{"d_mlp": 384, "bias": "all", "extras": ["capped logits"], "lr": 0.00274, "lr_mult_down": 2.0, "dataset": "wikipedia_en"}
Each number is 500 + 50 x the weight over its row's rms, rounded and kept within 0 to 999. Layers, rows and columns count from 0. Numbers have three digits each. The size before them is the row's rms in percent of the matrix's.

# up: layer 9 MLP up, 384x96, rms 0.115, rows 155-223, columns 0-95
# down: layer 9 MLP down (transposed), 384x96, rms 0.226, rows 155-223, columns 0-95
up155 107:448495466465525496481464396571511480488531595412431492551574462489521490565473513468540591382490435509555499463551482564527491599449524399548472505424505464502549442520525507495402531466567486506558433489483464507520595523490533556537552479504507559419461469407552442570502576446576559463
down155 105:525467452429562547500540510370525441457497566460450477487434500447481475603472479566483459517405482592576494485590460497499531522514544505489503553520428385489508531496506412555555481500527453544555526477444511495605577537536607510447497452480549585508451421479492458448478572556416519543
up156 091:509457565523509457482583551407489522404494533526513367489504586532413528447574495583516587495518424531465485457556541438506588566415510470441544502494491460528522430429487446597549526481561455543519527415499453493512456499543425444529535521510589492519450522485460496454530446574592552488
down156 089:528519426544574472552393507509569492510544480418518609486537454459553462472509460442431501476541628505604611515456528490498473440477541567485470460498492507450435544491486562504458499524459590423452506553565467429515453508531459560525511499392464588495441534503536522586484518423431440528
up157 109:579480508435601476504542465514357529504532476557551438485462397471466567366454511508583542517485475496567459493547565570466573572475523565451437468486519514490505488462466570569542465449475529459469566448481473516465632509518550498534469510415505490439407485493535454498490534482523426574
down157 108:500517565589533591527536565532416477464501526469485515463537435499587467528481488477517482495518511505429477507480548523442611553518315492447493481466489446475507556528488508337527448492557497416573516499500504529468443483509547459522453441570487520499462428624516524440565573543479491458
up158 121:463405503409615450486560596447491497469480467479520484606557466479522588483560432539499491503502537534531534546590493525512513521566451452533566458530488501624473501481485581463484537464450480483527406542552457550431561577477454519460485488470488459460440458480593473533483517394386563490
down158 116:446552424487492581509464477503636553498510510473457490475472486442431519506557532540418630410519550470481448475531429471430574567465512586571439495454510479488473459475478438529540508531521437444552494564574472407493460509444521608421516489429455594505509539560550528507515525469539564447
up159 104:561387526455580528472557441441412518520529477537548478537575557588428489480510522440505538470463544465521445599427465598528557468506572625505538529481575511440440472496481446532490579490467567499597480460496422486422519536416541486528497567440494509402501448490478462454433481509478479518
down159 106:533634416482506543544424529482515549500424484510429560518483570424509435500497502466420498449571515542435569479499436471542525548517470456448504427505371605590517470497564587532428410574481438581538609496496460569493496480460492500483487511482492561499485488561538519528501434531441484469
up160 099:497506532618482516535547538512414455457462532469501477466488495422508448431491500529535594465491438491472559540479585474359428488512515459505516474431465568494508509537532506482561487592554467499513470505551475397505518475550490468465618483434547463503430561444539532559516587460664495445
down160 096:499498450521533476574589468507394485506478548486444500472453470531412477496428498478526427543489491561479474393599606443482502542548530536511603610529508472519457422482479516536524498440628509548496485506560461486520523352516564459459489443434543466505599485468548553511526502422474491530
up161 109:488423557555430551493508489508549474482500599439492463526410466427424542486423444449520502450458517512494493408512439564568508559525448476512478463405537530575450460513497537489534576477422518528524454563559520613474438456489512612412474536467611529482560530449540467584582470484496462528
down161 107:425465553538483493449441542413433512538583430579388516520547495512505480466579494518466517540503400477500474562440479513490544468605568503539456443436562487518547477537499464481496546420482463547542559433434419487478506682519525545464546497538512524482556504522491533524383418517514473490
up162 094:571419499483448471536459410524450502454491531495486481516590452564523523466623512487463527546507535491482491410481516594482508502500505537437422554500506644541495545457552455530527410462510548403557482445469518549482497501507490479405494479523539569503572496508541383507476402465505473648
down162 095:442498510449533507453470480506497445549560465498495456597479524537482415480469573484509420554521437466501493580574493516510552565493487501446426566482479460499479524514551506424514422504491468551518517402425442549577579518543495461441575376585600404631439571541501531483514453506463516513
up163 102:533384440443506420481465458554410445492443435552536501476518429449448600518466507484569547512487542504503510501551542482557493487497466485490473525475483500573474489524517524602426605459527551465499501472515445544421458570362573459419484627505480562489551575542565466460470532548525551457
down163 103:487476498564526520494632499510424514480505622475456484478398438540467517536533494519486500545522447436532500507511569414571522518518434470529493541466548442471586484465470481627531550485411513419492343443491491538546475433543531496525540595414529484456552519571531491426507525496443457530
up164 102:506540502396532572457590494500526493439504502585531437477561514478500432524477563497562490423501467483561520490600496559523474489493458443441502462470449481440458426466489469424431399561534592529531455425503480605543519524427458546498436489563506485429513492531531492570493495643600488432
down164 100:519448618504588442521556468441477410431502426440442502478509522539520484500476445472443427529461465510567542532555572410500498517469544456465531462496582453515597495400516476560424388437503589568467525493515480542498508514510566570519464573537461506520486492421629512511516518492425559516
up165 087:552476544603478531535550431526506477462528529461538466460469520445416561428582489479417511557548474454537406526486510455482509516478565538484541400447456453595431434553538576422523421542541450509468470423519597451489489524483512427554467635506454541545431484466517563483479479447484576520
down165 092:544523483408623472510427532525442488498510527483526535499468518503611489493458575459523530466429534538469579496482531511581475525473443517446471502577560449466579612446530470587441519473513497449522535608535408564604445449496500493465422470542449479455489463466437495559471444576507401460
up166 120:381445511478536583473486564491552455557565550454466485479454473493498492537458505405606598458548576430463471524430611471498545505513547422500481535497447503456486427430568501475462407509542515494481522445504537497499485494476561452515476597531480475497447462499619432476482516575554444617
down166 107:446492639564416606527499473478469519522535523511410428524533500467538480492483423548539466476441415507499543482502421461583498445490536450475513451490512519496431514572461484495493570529463585541418508506464535526494424443531467488578594406488556570515518422581583527532578453448419535508
up167 090:446548491503530544432536560567506523514529456458515425464540535486569456552446456454566405491517519526416511436445453465529569528639482562497447517547472580513480478459413397472578485536499484466438439514495545588523549447446494565605434513502550528454466561533600481506469499585519436492
down167 085:542488579509560516548433501449474386504454478486524486404485560457481568444547552540572515610484499450529442523610596455510431444459517467503560495487437472534445459536540558434389477489463464596562551510495527428550476548506542544416514486549494510463480494570485492568429450415567514506
up168 122:455485459470540522497499501549522531585570576577456487453440472568522533499572481565570505455512458500562465497420517671498497459517448542532528494375520522430437483468475420413510510462469430453544560454500436491493548551443455483480555523458445513497422479583563547508587564423554517496
down168 118:497443531402471548524566515504481421450437511441570530530538440547612500532419575473453505516504512475444464488496421550411511496481456670458505476403480519523623552451523537501486501455518487477517509435523522559442461463472553472486516546402478524501548574583475564464538476573557447501
up169 101:446503478527504517588576527420409527515521452520435475467512567578551525546568490482469551390477587482497558503489511527614524453497498471545547476465388524466467459541517400602597528552470476535423451511516509405523493483416463540451494448410458541496534460551558551464454488413506461488
down169 099:472527479513508463555502513545577432484537472482460535483508450369486497478534586506542477482444489554488439463444572430453454449516513536436445585502492489512480503401455519425425569509534363533535510526436538560575514466489569576583476574587542505424512581464440487561553541540540426481
up170 112:520417502508546488500549484474471521478538482425534476507415500494476554517509472489477596521478549487529479449458478478572545528560504571519637565479441538552456527446505458507389421576522435466608425417500566544441536502468509531581519509585511524524467608586435439432510488413524437481
down170 111:575505435529542543564587468532432546508528571494577462500439499503453465567442491483500513603500454497503551465457493506521530480507495545530579513517486560575465478491518484444486577521587431432535447432493573519472421594508462487391496570513445547495502490540408523538388440387389471494
up171 099:511536494551424498418575464600533510484547569531487455563602477412487546594482501518608569397488460475480575542522557503539528602519485462470490459510491428480476487441551462557566429488462418445537425516458494484581527482500457564485523443503480508480439438532446523486473361487531464536
down171 095:603522486522536523544505491517446537430433463525453410540475564457445421493534589561432444533473582516574457471432367577507499509503496477499405443474516530443512552447497535431525514484615466516536508532501505476480480621522539472474478420419452492565546548443557544511612490521492465490
up172 098:548489593606517554504492470626451569447589449449502496479499588527483582548455534457565468507526454460500406481489480549529537423454475456559548474569455534513466522527599516447470403474454438489487412471515549419496520455518520499444519493449423459480469516463538563500532608492462508612
down172 090:577408478433539424513489489376483485485429571514449479496505486506522478501535379465486497478486507504493584517512522501551419489527519597441411504509485546464474554519442499484520532405565562476564643563551481555497434525460495499573557488438565519548519487524494447515444393577564565468
up173 096:441482499468502493440564428460341549561506594491613523441474488561445565516458549455544493569446431490474514459452401479490523500459516516476496454498589470541526526508518467607569519549467431426463486552507542462417501487475528491493574449549609497468453580442572467519532445531532470466
down173 092:565516506493484497536419562466553509473597468493464543495487476464499503476516434553393562515553521491447556455531515508503387494428540506596546498501622542392446583487608467376550496487508566555531428432493500456494432548535468493486505535565463541536510451462441487570491532521465404446
up174 098:391519536521542451414537416554449546474520478384574430522448540533538508479496468515402512465511517553595479526530477439435573437498522480531532494509485535544441485615451444454521520549494581446496506505536360504442492546559528429480568525478463481453572561445542490541560556471562523560
down174 092:493451472506515500563515464487412439512411573475513519470401556404528439500488527439499513507454531506608543441462445466554460497574452596434494527484530540487518605518483419499529646493522559414500576388489489519530520557503508550430494512551442553468572454445555526532472442561503535506
up175 104:495505451453618558481419445473474460554541546545482538564523541430439620512517549443521504461471491497579507486492481579542429584572474512458510543436504510512486519454477492474475552503493425466617443398507426556472499584495483523575538538456522452481407529405513436507436477586507439437
down175 102:482470483438496551466524476481581505498562446474527451439586486425433386514540538627522502458520489432497428579552544422431456412565557488509500507620501465580465493511503456489514498523498530547449523568521493447454446551536537434620515466523540427570529471449460535517539580498450426491
up176 103:509442425551523578537495456564421548472474630582530536551551495419519483484481565491505522459431413607420460439522533484562559495452528495495463482400592537440414519584479469424395522494508535546431464501491506513441458519475462523477495609470484540440552521495466475548485530464431519524
down176 096:476527483511444514458607503506479530499552349515469490498536507528463589461494417494545534465533597497534407396487457494484431461525529614603477476536405427480553459401535434607577495503566472500527473445534469525556443541475523530548494454453467485535423521553457540497525539509509498558
up177 097:555419461456452523521555521592481512463590525454450517558524522509474407460431537513525527405548548481508456461493488489563570394503564530534528439551483433444502493561526455423507474587560515482532388431473466536411401494498563416471504520552473498447466486567532530549527540612542526436
down177 096:601524479485596487503516543457519454491595516510590506460493427495484502455525430529538495473537476500482515457457523491505453575442516462460349541560495465469406564490462552506544479517426618493582461491474469499636597512453441582511432411459553600493517473541470514494513441482502497460
up178 103:443496504495472440389479489486469476504566516521531420517494593473545501436437537508479543413426499535575516450497530553482486538584567481526586542491460491438456439443509476527419480422394521522481518489476440459491631512537561554418442504494576566535449502441503513558615522531582431530
down178 096:480514429402504448454556526547425440394575531479489425528491576516499465531455541484488537465476437495492503525485505491518528403587516518465544553480472455457493653520476501474544500517436498550547610571474534530508484639546601476460460403462453428475540446475473574546477503500478565478
up179 095:480399565478518409444595486460434503541574559499496477495427509439568595524502468534578483474507465545485441417494469572524549420613476493456634440484420523545489496522502497486529554437461426432436457524542537509524471467474590421439565525523542557492552516518541452483478532514568451466
down179 110:492502519498448473409525563504486524536443545574520530455489496591508551450557432397501462479501541484510386539493547578434552406498538478469548521542551459485530451560430414470522591444429503514382447410445498535479578551569546522467555459578528517501543512485506423454463534498524564586
up180 118:492502482443551526539456579529476512599469538531567453531511490408472514508534532555480522491498545617509538520448587458421489467470534409513462545457549443420511541535430479517443457440535505487602457409581478571517429573451468487418516528414450533524425527460540538428433593576497486484
down180 121:401523467433551540568427555477515488492487446446540471581571581582549469538476524540481478549426439504474456444449546550440564448454476414455531491475520516503618521435469519479419443490543456514466478474512538551571507415545499596599517417516477526454552532553401505577510577495481489462
up181 103:416485507507526499454499571472594585489482516497516436419421511504452495365539519556481543507471510557558470599392535504443565389568565513524522484535447521528568386534574541577525480482547547457524440547536476458526520475435484505523519468449471508418532531442522419573522443520432478521
down181 093:497514483438416601563587437472479529547589473482473562472432514552588493478560536492437486626478467439488527473364593469454475522551494463559533513482449451512557475443575502553465509536486459437480538607432489534522493516463520536547530516455471553513448419538444377504444532484528487519
up182 100:373437514511547558436506499569420563527546592553603453590454479430518499467468510485487478567414469464440532420511523421441477524541466438524504589550521485505482519492472567439548435580510458566481541507528450451506511561389421520526461573496503523582410490441528556522480540524526484504
down182 098:551517531447459515516532473488548448515485462415433535391497472551450463475473499577492536464547598569599462520474473551487506479381502609486421364542577546540494483495480520553448546545515496519536501432396498502523433462560543478524603461475501535467557435580519466465492449442529514574
up183 093:383493549429561463415445456536581410508521416522552459541481542488525479459433512551517433484552525582522431483489554430525491406512520476466554518471523470556569498408464557463415436520579562512475390563477519534524605486483553470519516560503614564508444509495523477539561481501466492456
down183 093:420477372541470530490528468521498474510543566425492546499474384506545565465532548483440497502514474535391571510436522607474571518536471490562532456509464502518526558532565505442492505597468415483435563483451560413468462569454435567487443398474548509509447583513544542485466459544478565567
up184 100:491502427508541497509481406494512417423534531486475473567545494523484510561439514572501460497529496504417559570483575451504401416367529499527435520487551490515522464409453502517489501546479464460547447524499340509480499538527506630458620474468504562540561506496508526413489490482517592442
down184 089:443459527493454545531528528533478551518481444567456524616468461522432501513493555483431539443510434445537444496508398478558550407568524577564487520578509523519444426556467604534539476501462510488470473524519488552492587479535558351490527583564532443430490484407471416538544452482559456518
up185 098:433517600422565446473464470424488517470529557498495479492499459473474600536449533462536512505509477539509596537577563528488413492518545393504515525435512499548551480553446497480511374645402531510568442556595492548406500463530546493527471534553526491458502514460563475497386507544498472535
down185 096:540510467593528482495553519559513455530533531494497526591452343426515438469505471534532452446440521415544524519454489446515419509548466533487474477504543459492549432428521425546521600541564577430441531439520565517642477479524508423473467512513384502555568469556492527516454539532469445504
up186 100:527449509524546525527503431437468571524468503495520457457561564489480495455439537409465513505605441495503471523504509575537564514494502470513608445498430348561556543471571430550570515535557460449551431447562547500519420555469495509546534558493512531476518439471531539467398368521500430557
down186 112:549513560537395529537552464482483464474466455475463508494573511481349449509583497459478435447464563529540536554463488489516537499539441487532476417417597530608472434501459551494434465529383482519552494515430470565430522536501515553499475461536502588501506588542473514435454615531524578474
up187 095:459570472600500440444451539488475504584503489443453468549545552602518502462475484498479510520515533506434472490548642571523454484489451408513446552437513502501459513463453499482518442527550538432469482405583451519529589532522526410519523609410517612523500546455445571442440476480518427529
down187 095:523407404455518441557473501491464476440517452488523530508523418441503487449514508472474598500494573508558562547514413495583476535547528463536421559536556465422531506501466506534576438485541494493585577475478481535527459562501540482497468513538595446365525408500589466560398491584425535475
up188 100:445486430556557389541464430605423491508570467476498480467436522460507505520452466484568519450532459473441556579530453521542437547566498438460473536519495526502516523537399567440471558436575512526552516461558505526450431567493580545500500510460601619444466430441520497565448420515488438533
down188 102:420419556497488576440510455474508515495479481442429453501442549448455545509507519526441562521503450421596431485538506511532506482529588572460472476485552614450519527549555484590540471479419512439463531420495491574493497373527555524508539506615506401514457563498609499528506468426531557499
up189 102:404480500450490578531567440501410471535524507531547605500533560538577550489571509515525538533479471570390446474561457454540495431490467487486618456463505519505420506406485406413563453592492545583512601483547510551487440513528565500503536519461595487481540449459533453466493487539528485441
down189 101:464534476547567477466616457421535474481439438501449517554546548507442412499467620461523521492515394463549511522486502487485463529459582493556475538445453449500561558658559575481464504513432455430475505534465543415444640540522451516526523490580497430526477551451467498501456476487508515470
up190 105:397459496432517410551441449527494526541432498493589497545522506469516628521466481469561587445521536560518524444500519455491539496484559553524469392443463528519528535518582528554443406557484536469407455507500523573508619495477465415428574472511481562499526501385533510536422481549500526460
down190 106:515486529472528461545524613500375477536489486527513500562485438500488463486482451487584508445448383519557583420535474566435518538526557503477515348479492517440552477429535454417508545574489497513466586515500541454555530478569582405418492498521511565549504484556535521473424586500447462504
up191 095:530480502429513463478440502535513511542584518604501479480520545487421434393452541482467557432525494456531449410505451445465623507500387488527619417444545552537520453408422531500561483449558499479576509520526470572452547466487533428470526545560550522525595528460558560479485437498488472499
down191 100:523436540498473447536485514466454518504412540554460491644527447478487517586550575527478510503575551499504415433493488542463489502548554497476537455494469459495517627504527528461479504538421548525410436523563548491462544468588574449480488592506503453467495476407479529527335419563452494491
up192 092:481573437469544491475492488434505465455468529453538451617567486526521504528533458489452412531507474496529529444511553491586491466566398479586470477517520515548532448500412514446507482468560410465532472544478616491461525490366473500581631478536547516506439502534598572516448506392476534512
down192 085:596554528398492577473554510553525447545590416512509518444482456484549564499459543486550540453506436501523512543484492513463545603469606570380528505493453509478452532458559491532502480496495477505475505469475465451493458534571408461443391416458580565558458481458414445526540553502580550438
up193 093:496430467517552500444562550526431530512516442441636528565478476458506494490459471500476631429546424496469473451489541529446510545443525553397508524576444464391456525549502418468469509515448520467600484491538460514613423521435497474521492459569601545518486563507498544540482484479584446550
down193 105:545582506520512483423497501504438415502522458532474420482580536537443445519404522534509471536551501462452621500587548526575447411507544513474454441576424499535536452501447547506538512523508557432473419435442502504484596435489436392535520435500487535558491530433477498490580596567496526562
up194 102:519486499389472487553496495382543539460490473444426482434481435506462445508592465578549496534584424548453530500503555556542517558579465512516465458497460558614438514458525513442455488554594505539515543498453506515480450601523421542570512490477496544414465436520534442580468429432493424562
down194 099:446535417506521484454434456571523498463560543601430523458516527512409523480441546597511431452556479435489516546447444427450563510581528472498501567489532499389478474459554511550510500452302569498499476532502562562504528464546533495465499481475579434466580527535566491476479479549552510477
up195 100:527513551457564434525617460474532589449593580571520519474493375543385540546490451441503467439529491513452522509467502609561529540543521562469567465511458548497454468509543445500506507466530454450507551431453542456484518540532517496455488449476458496401542547466476502443446581547609443584
down195 123:409485540544492481509581534490451510516546400569467453531414425502422585570586422551458512522538468509473510514490514589543558477576531511582502490489468508463481474451443554454471572500579470484465527399505487552466499574485503506433507505562520526517592489493298453467483483512468496476
up196 109:579396397521587466513448538553481509548481447463506524475579569490433485515535521507540484464500424613489515436504521587551434501543456549461410534510487595405479452449536562460627442469429540518522500476523452478447572462528514503470496548434432562426449505477433486522504541532494420485
down196 103:494554477431494564513510490506532586505456468489521498545500561533534511495536549520479505529428496437477561532516537568556473475396532355505455520493410563579528483594452556480437530504508416443417436463440557456424513493460433510530501508505558554646423533531414427503456582488514507501
up197 094:502528562495473532469502520584517487584440514470516517573529461407422602503484467543455531433560514507483475436535417558549456513516444476484551569608502469562409420428491491461506489542465527597511482483505563526520461606532486509411538451406472502504413420463512513441572553445540439435
down197 089:495474691522463451485422543491497451483482537465555534504477481519503477458563536464478431464530515475383556585491472429500462450475487506496444570634484493479421564579524518483454473465524547487487510555416560533515502450498512438637487404463459478491524550490536514495617521526453517508
up198 112:470444507430486541426578484531510443569565520534469381403495555535463538511458484545456569448600523493467469450529495495499479516448473397491538451402470492604556441509502438550578447482532556384536571583523526536456503518481558501404510497456548518515495482554489503501544434486508587588
down198 113:516540590489514557523427496459557406472556456589539387515524468557466423483477517565419549440614507493516528458542492520467473476507560446483407360491453546560514583492512508468535541565463483462531461580449545468436553473494576460452472539535530552476413482562564425488509499492533497436
up199 110:502492523399497473508412473499541571511526566509575547475555438396446583497430446528515499480482431449503523506428549584598506658590501457537479483479487517511416537511552543458502475463472548460472548482468535540457386571507527537475535450470475500490448518473570530524399413507507574454
down199 113:390518463492472502551406459503451528515504586583489539471438512591464499579487497433516464438459591564458591583481562517466496527412520481418492484518445536430601472484504596458556442543475543525488501473565492524444559463464476521452391607408469521498537572492487540495487460530456533520
up200 107:541534418512588527450565512591452520412541530471485541539529514422555475532565442492494482582527483493460489479446581500449501423565540444576541433490395507516448391402554481472467561485554509433499443459523503448506476446571602477604530508502505546473433467592553491566446480487483491463
down200 102:466568520435480497502502453401550517518455425441532545516439593578574438438508515457478633522537569481547498579536499505441493435475458491477511472380424469526529475488480516515471642500436600447404508503498554453541607514453520467559510534474532484488488494522543460490526520534424433542
up201 094:428551483529523507451546547516493608395464512488509511520490440540554549501462459532466396381494490440528458598509542569583440454451460531541532530492601558417500446508478534546511487505450416545567501492537587455420567548499495542498436547447485537477562462429543464463441610478521461510
down201 094:491502524514442471598479478470556518598553553495512447518481510437461479436561513539507533568413489527456496469458473504439447547556525476445451516511428468498580566487535472522493587476472486401393521543518525485583502586497503441459580550570597465528447509494384600413424430449514534517
up202 105:573510441529478492525527494607460510505471612450474423535533509481506522482598498557546468469541525484436528419480535506438559564456491494414538463466550482490428484539513477455545446468516472572439447500428491500503365517505472524462580468480489471520441582496534556519520553378660424510
down202 106:531467514528550556538531511449429471489497383492521423470576501536515507530552549545537414416503459473531496481467483482535556620537515447462466536524419552542501502411478607449428560436449492472544458541491577520536493538544501450542443537428541545498387473550402627465430536505527501478
up203 097:557466594456513469546561531498470409424496503560502463518450554458491441474521545539493634542458482441558484488431444436562538478527488541503390519455438561459556450527483533527498425593477492460523566419574564506415461475437402561435480572467460499512533561413575506549495508536491484514
down203 091:550440480421483400578528457520487489480488477458465546618374532428451510436554466535504425510549464568510449496524501520451447525484443532467553470456514518502571458499476479514581570462522435508468530516462480530480558580576599486495520436409617511567524461470448465527563479540590424552
up204 101:417363463435494498450496452515461467390562471555525494517497505460533475399562500547480533558520480426506533530444461582503577512467486421518537488414467524503500587423516475524399462453455531515479510548515498473515571609502536560564589532512595537573516529444530370534494474485525493505
down204 101:493450487553490589511510507516528504527500527435412521518422499550544447426544540470482501520449432530479395518531509440377499505539496534468451509624613464489461585487541558479464473503474411536483489510464479450493467530551517611509500480539408440580508489481655558511526536539476399479
up205 084:520550484546406541498474541495464482554463558525433516477474503581505563509449445530479475548513467460428519498521514473564497509440389485623529444361460598547581519441558467397473484590485512580548562524444539534566530429532491466537496455558488445427455482391499477536532509509497437517
down205 084:452375467512555470495565527520517509471547486432576480490531505469388457452614544426521415447474493520494541476479438568436481474552550567455528558573525472454415474489453519528520531451553575426518414549532474509409523475455476539558543516416552588576476518489484563458506578436549543524
up206 104:505464483491544436553443552533533513472556429544518538552538559403555481454478553486542600452503590523435521598396502615457455457487517482514463445529489551406481503474454621464550477502531456522437447520451448468516568535455446477471549543430497564458445412479520547507394532523552469541
down206 106:472586461509490521510435491454570604545436471447386445510534513522579529436501621536467536627438536495433518464526529521491454486493430532571513510524512438503550480527492488494567546519430441426417468479542527501501566427510437535535488573489500522505331464480493532572545518448485539460
up207 090:487438466447487535588423472544546454602515507527441523544557447502478583458509379481481515489517545557462533558500554532526510488510549496464498447561408523470384487407499407540603581429499508478477486441582577402474584497484536458523542548431470476507410548535521468492466559488487543464
down207 081:554565499445503502490501577506609495437482558525544504571408623479521464474443524510393451522454521438566571503521506465551495452601530503458552414515568438547546574402516487487482471599506484458464545516503476448540395480499497487508468487424527486586485497481591402496505438421518510496
up208 095:488508454446579453439470442501553496521517396535521427480477505486427515392438470451488477440496478471557518477509528572530480487507601531510586488452477479459467530439429511580535553582576534505476544421570557520524477506492512454547601433592483520415499505600524479439544419505371466490
down208 093:520570511575603464406406561457489510512488543525461555509540411467532493551513432537492573505514429480410534574568525497534474506536474517487501431526475504515504487555504491443485452593583465484452423573506417454517506569505510430475471502414518464488415469430545405430573593590550527503
up209 098:509427449480567573566542461463570490446523483497555558492417476512459530616532527469516494458499521468480559500521497600512487535514443520454480591371486527508516460372502408586462513424622541472491391445555500537450445501490439523478525548542509559426460536509487429464506539464436470499
down209 088:540504474539549438504518427502449457493479478461473480475468562463457570464402420557531432634448465582495518596493495495599454524571504499524531434572562477536456503552525534567530423494513425516567575565510569462470447477448444414505422500470406528485459496473503556504608532423472497508
up210 107:535333469465458490501463441612492519572531573550464475607545505527475471441550452493478579438542549529560542470517511564431455528499493582421475506555537466560507434510511571491515568529600485443529457443473518469490532485476543508477431525456483581428489452505517451547472412439584436532
down210 104:493513453548510485555483402570547495492470503507442495457496552525447470566527487480524444508500492353595526622605531532457504447478501557545466570586533501606521417512522487466493505521555489526451452509457503352485509462495517520533516450444450459551512429440558560517442472410590513460
up211 096:484465485485416483347575542541507517517647463475475491487555567498566533394532473454453561479487475444592528452534487540570519537565549513451452503536517562591438481442455543438433501463434538529519464468461436480528492496500491589566492533509533577501463546485443491518575459465611476544
down211 093:513520444563585467612486420480401491442416561505490467451555492466451433521498473467483483566477443530488480527523512504509542556548458451548530435558496500501470533585605525482595516450531470463479491461491450546412526499526572498393474547533482490639532522465396453541527530562394551479
up212 095:472485572492534404441512540465434467480506486456391508559452441551533541541480437536568480518593432518510513463510508591482607600467460566548503509514486556499468506456486395591519415479517545493507504532406433504467529558417479532463534498432510539450428513514576504447506413476514622547
down212 101:465434462476456579566451474552470451456505463503447547520539558518502569603523612477559467552465467497482522467464481552544484500467464411452531525643503412525487541512480419484541516490455409553493501354467406517486574435523549465473543504590486450475492485545540533452569534533449539567
up213 102:537499430446573474517545464534475411486537431576479452483505449575448499476465504425567471492541524555457486532438490469577496497511498481402473454406524506585461570492608605577405483499513468493521451521507482517490557571492418541455571570501477473436519498561547458588452421448536566416
down213 096:422541493451530561603448545493458472449479511485463492478374498490597552479519486535503464500497456518436488578430567485473462542517508531500473623536442552427502499418467452622593533411507485511460476522448459542531457487454451424622430475556441523542537514496563503493449517531536593517
up214 096:505468477531492409533487502425459588534565537571529516568526452596494548537486491474455480505520487516470442576392528569573488451533508482422469475533438594527404552509523484458526359352459454493470573476484451516499486609491479544545482545495423575462542450456521542498527537522535467471
down214 090:501531629544486533534479542499490513598475512549459517438490501497581468566471558497527564526482471552485446493400366506504470490454453534419441467493490468432473487490434457559510474529534460543397533467523536491470519582509519434573490480509480535544590536530291490492528553513547446512
up215 096:468486499441497406529533551562455454514448643473464516422515506522541551465464513436492522478506549531463489507539506513469410552544480481498462452514340463581506405455518491578503514549463508586455545493536519462420533499483549563466548428506422478533579549506552414508515469587623536483
down215 091:563483535519524498474443543443480515516496452497504456459459530482546560583490426579362519453523425497477519455460451541449515466521497526566575537428515541554522556507515446480570549440506532501471462506475569591475433406445415517554438585507513439519390523506582533567535599457395507531
up216 088:508493485495541488475562551532532447496607525516533585414494517529450517571480485504477459491402515458389537550398506547530547470477436542515495554474499556517506495442555553571454435470440503525513448486452618478565504515554492494378461439507485514552559468357517488489435576565593527452
down216 092:521468545454443458596524539453572441546500478436432515473432533583549474464523466535506420460526440562485505510447407468507434543489498579531573511544493517521515467516463484553466507536589611531503492435528476509458462457452529452567587502512556631459496541590463571463376485469420484442
up217 101:595495488413439549561570452506418522444557464508472378480597487514504450543488466533525541473541529480443425478488487540563497458500517568499522514497458488499416470577479510493429509568514434506556479539399625555533441519534527495524528499431504551544535413498527537548404498556514374580
down217 110:438458564506510374546470515509494453509502504513634542607406500486444503427505531516413485523454497533551597583448474482471497520476490505490453488484587450515511569474514483531519476510500579428480526422578463493411454537404520516446552561539549461468408584505549515554544456432506583464
up218 107:419501438490426523604398449525526573538523555478508447483522490459463536529491582508499485476486403487462489571406565591531510518545536518408541407467553514495481469569475594483442453458483444477449600435525575445570494440483510430558554532392440499509493518450562494521485556555477477474
down218 100:521513591505504490512468467469514557462539459571431448581485501463593458524552523511470515587494487517458366499601482553470451424535393528507518482501435486548534526497630406469605561478496522444488422557470514495526532521504518450454478463503572530434530547428471475429544430540479443589
up219 100:467441521549512460458497421480479480571522487527493431441485567544548521516580535529556629519493583525534507511520503519432568545545531522563626517455539403487445499410470439476472471434551518578542508434566503516380428552416470514474507525488445451529500580501501507518498450397540406510
down219 098:535435521556546477503527475484511556465533460441526524515581484515549478592571494456490424468518426525580461469416499503467463524488455450548570559433526499463534511496462550525492521436512510544500468564449599538438585594503517550524611541493490493535409511465446396486394476382398538439
up220 089:500472477503487469400553554583494547567464498469502466514439529543524454459534567440570498535508459526467613454456550536535505427514471529580594450506487518468537516493576515421562533421556474520511503490423378506430451536510557466419542387424451527443416556563543500484472492511531461599
down220 094:568596519485557465518556478478427513495457557436526450393388622515510504497458503473491414467610531508517500452501543474495538577547447522525510399471524401526517550427547474569430378541490573521477504601461482482506491462578551544516499552504492507515441468523473576463452504452509431513
up221 099:461495483389553547562557381492485472437520553516521496483499545509552483415526453525510558506599513497455522543470573532489426506445530564573411486447577440583469383493429501488458593448536438542563508463445517502493502442452558549478510543439421489463497511467569557468423499601527550506
down221 095:513507516527594565474455526463434581437491593606449497508465425585474438472439537519502453443525471482524572466499469455563429533517491524522491519473530535414547548482448535516534436429491500513513446493448506479584414435452485478407556525443533475484585583484484464614623463469512559563
up222 097:473522579550437473484535428525477535494573554570546511546481579494533553529459453554514550495467533450474508523391489581542501376497473477570606580491503480421434461461505570551454528594504459508507422421480570468512501510462571520365466491488483558512471583569469435460491490476474432548
down222 106:498489513533556567553587496458558480526434511479517424501518447450458526459502433568534602508555494531465410497501489539504528563556538538468557477475440494567520590412467537492485535471492396446534448504480529432373510625508547481532551564549428565438424502527426486422403490549491467507
up223 104:498511496432545502557541364498553449505559471475516489481484571400496520512481530538438493515523411550476526513454523579468430540555508445544564483554524520465485535449489476385557500505519568486560404527432508544489471438571488416457660573497495466580455584488540486503469443455426447481
down223 108:614461503482467462574449485453501527551430436536459498505562557476508481474397566510518563477483548511410429481571538535554418532491442482429537486500492601471575503457520428425582580453505460534531520424468504484576640527496401477490581483510528464473482571484478554466469528525425517449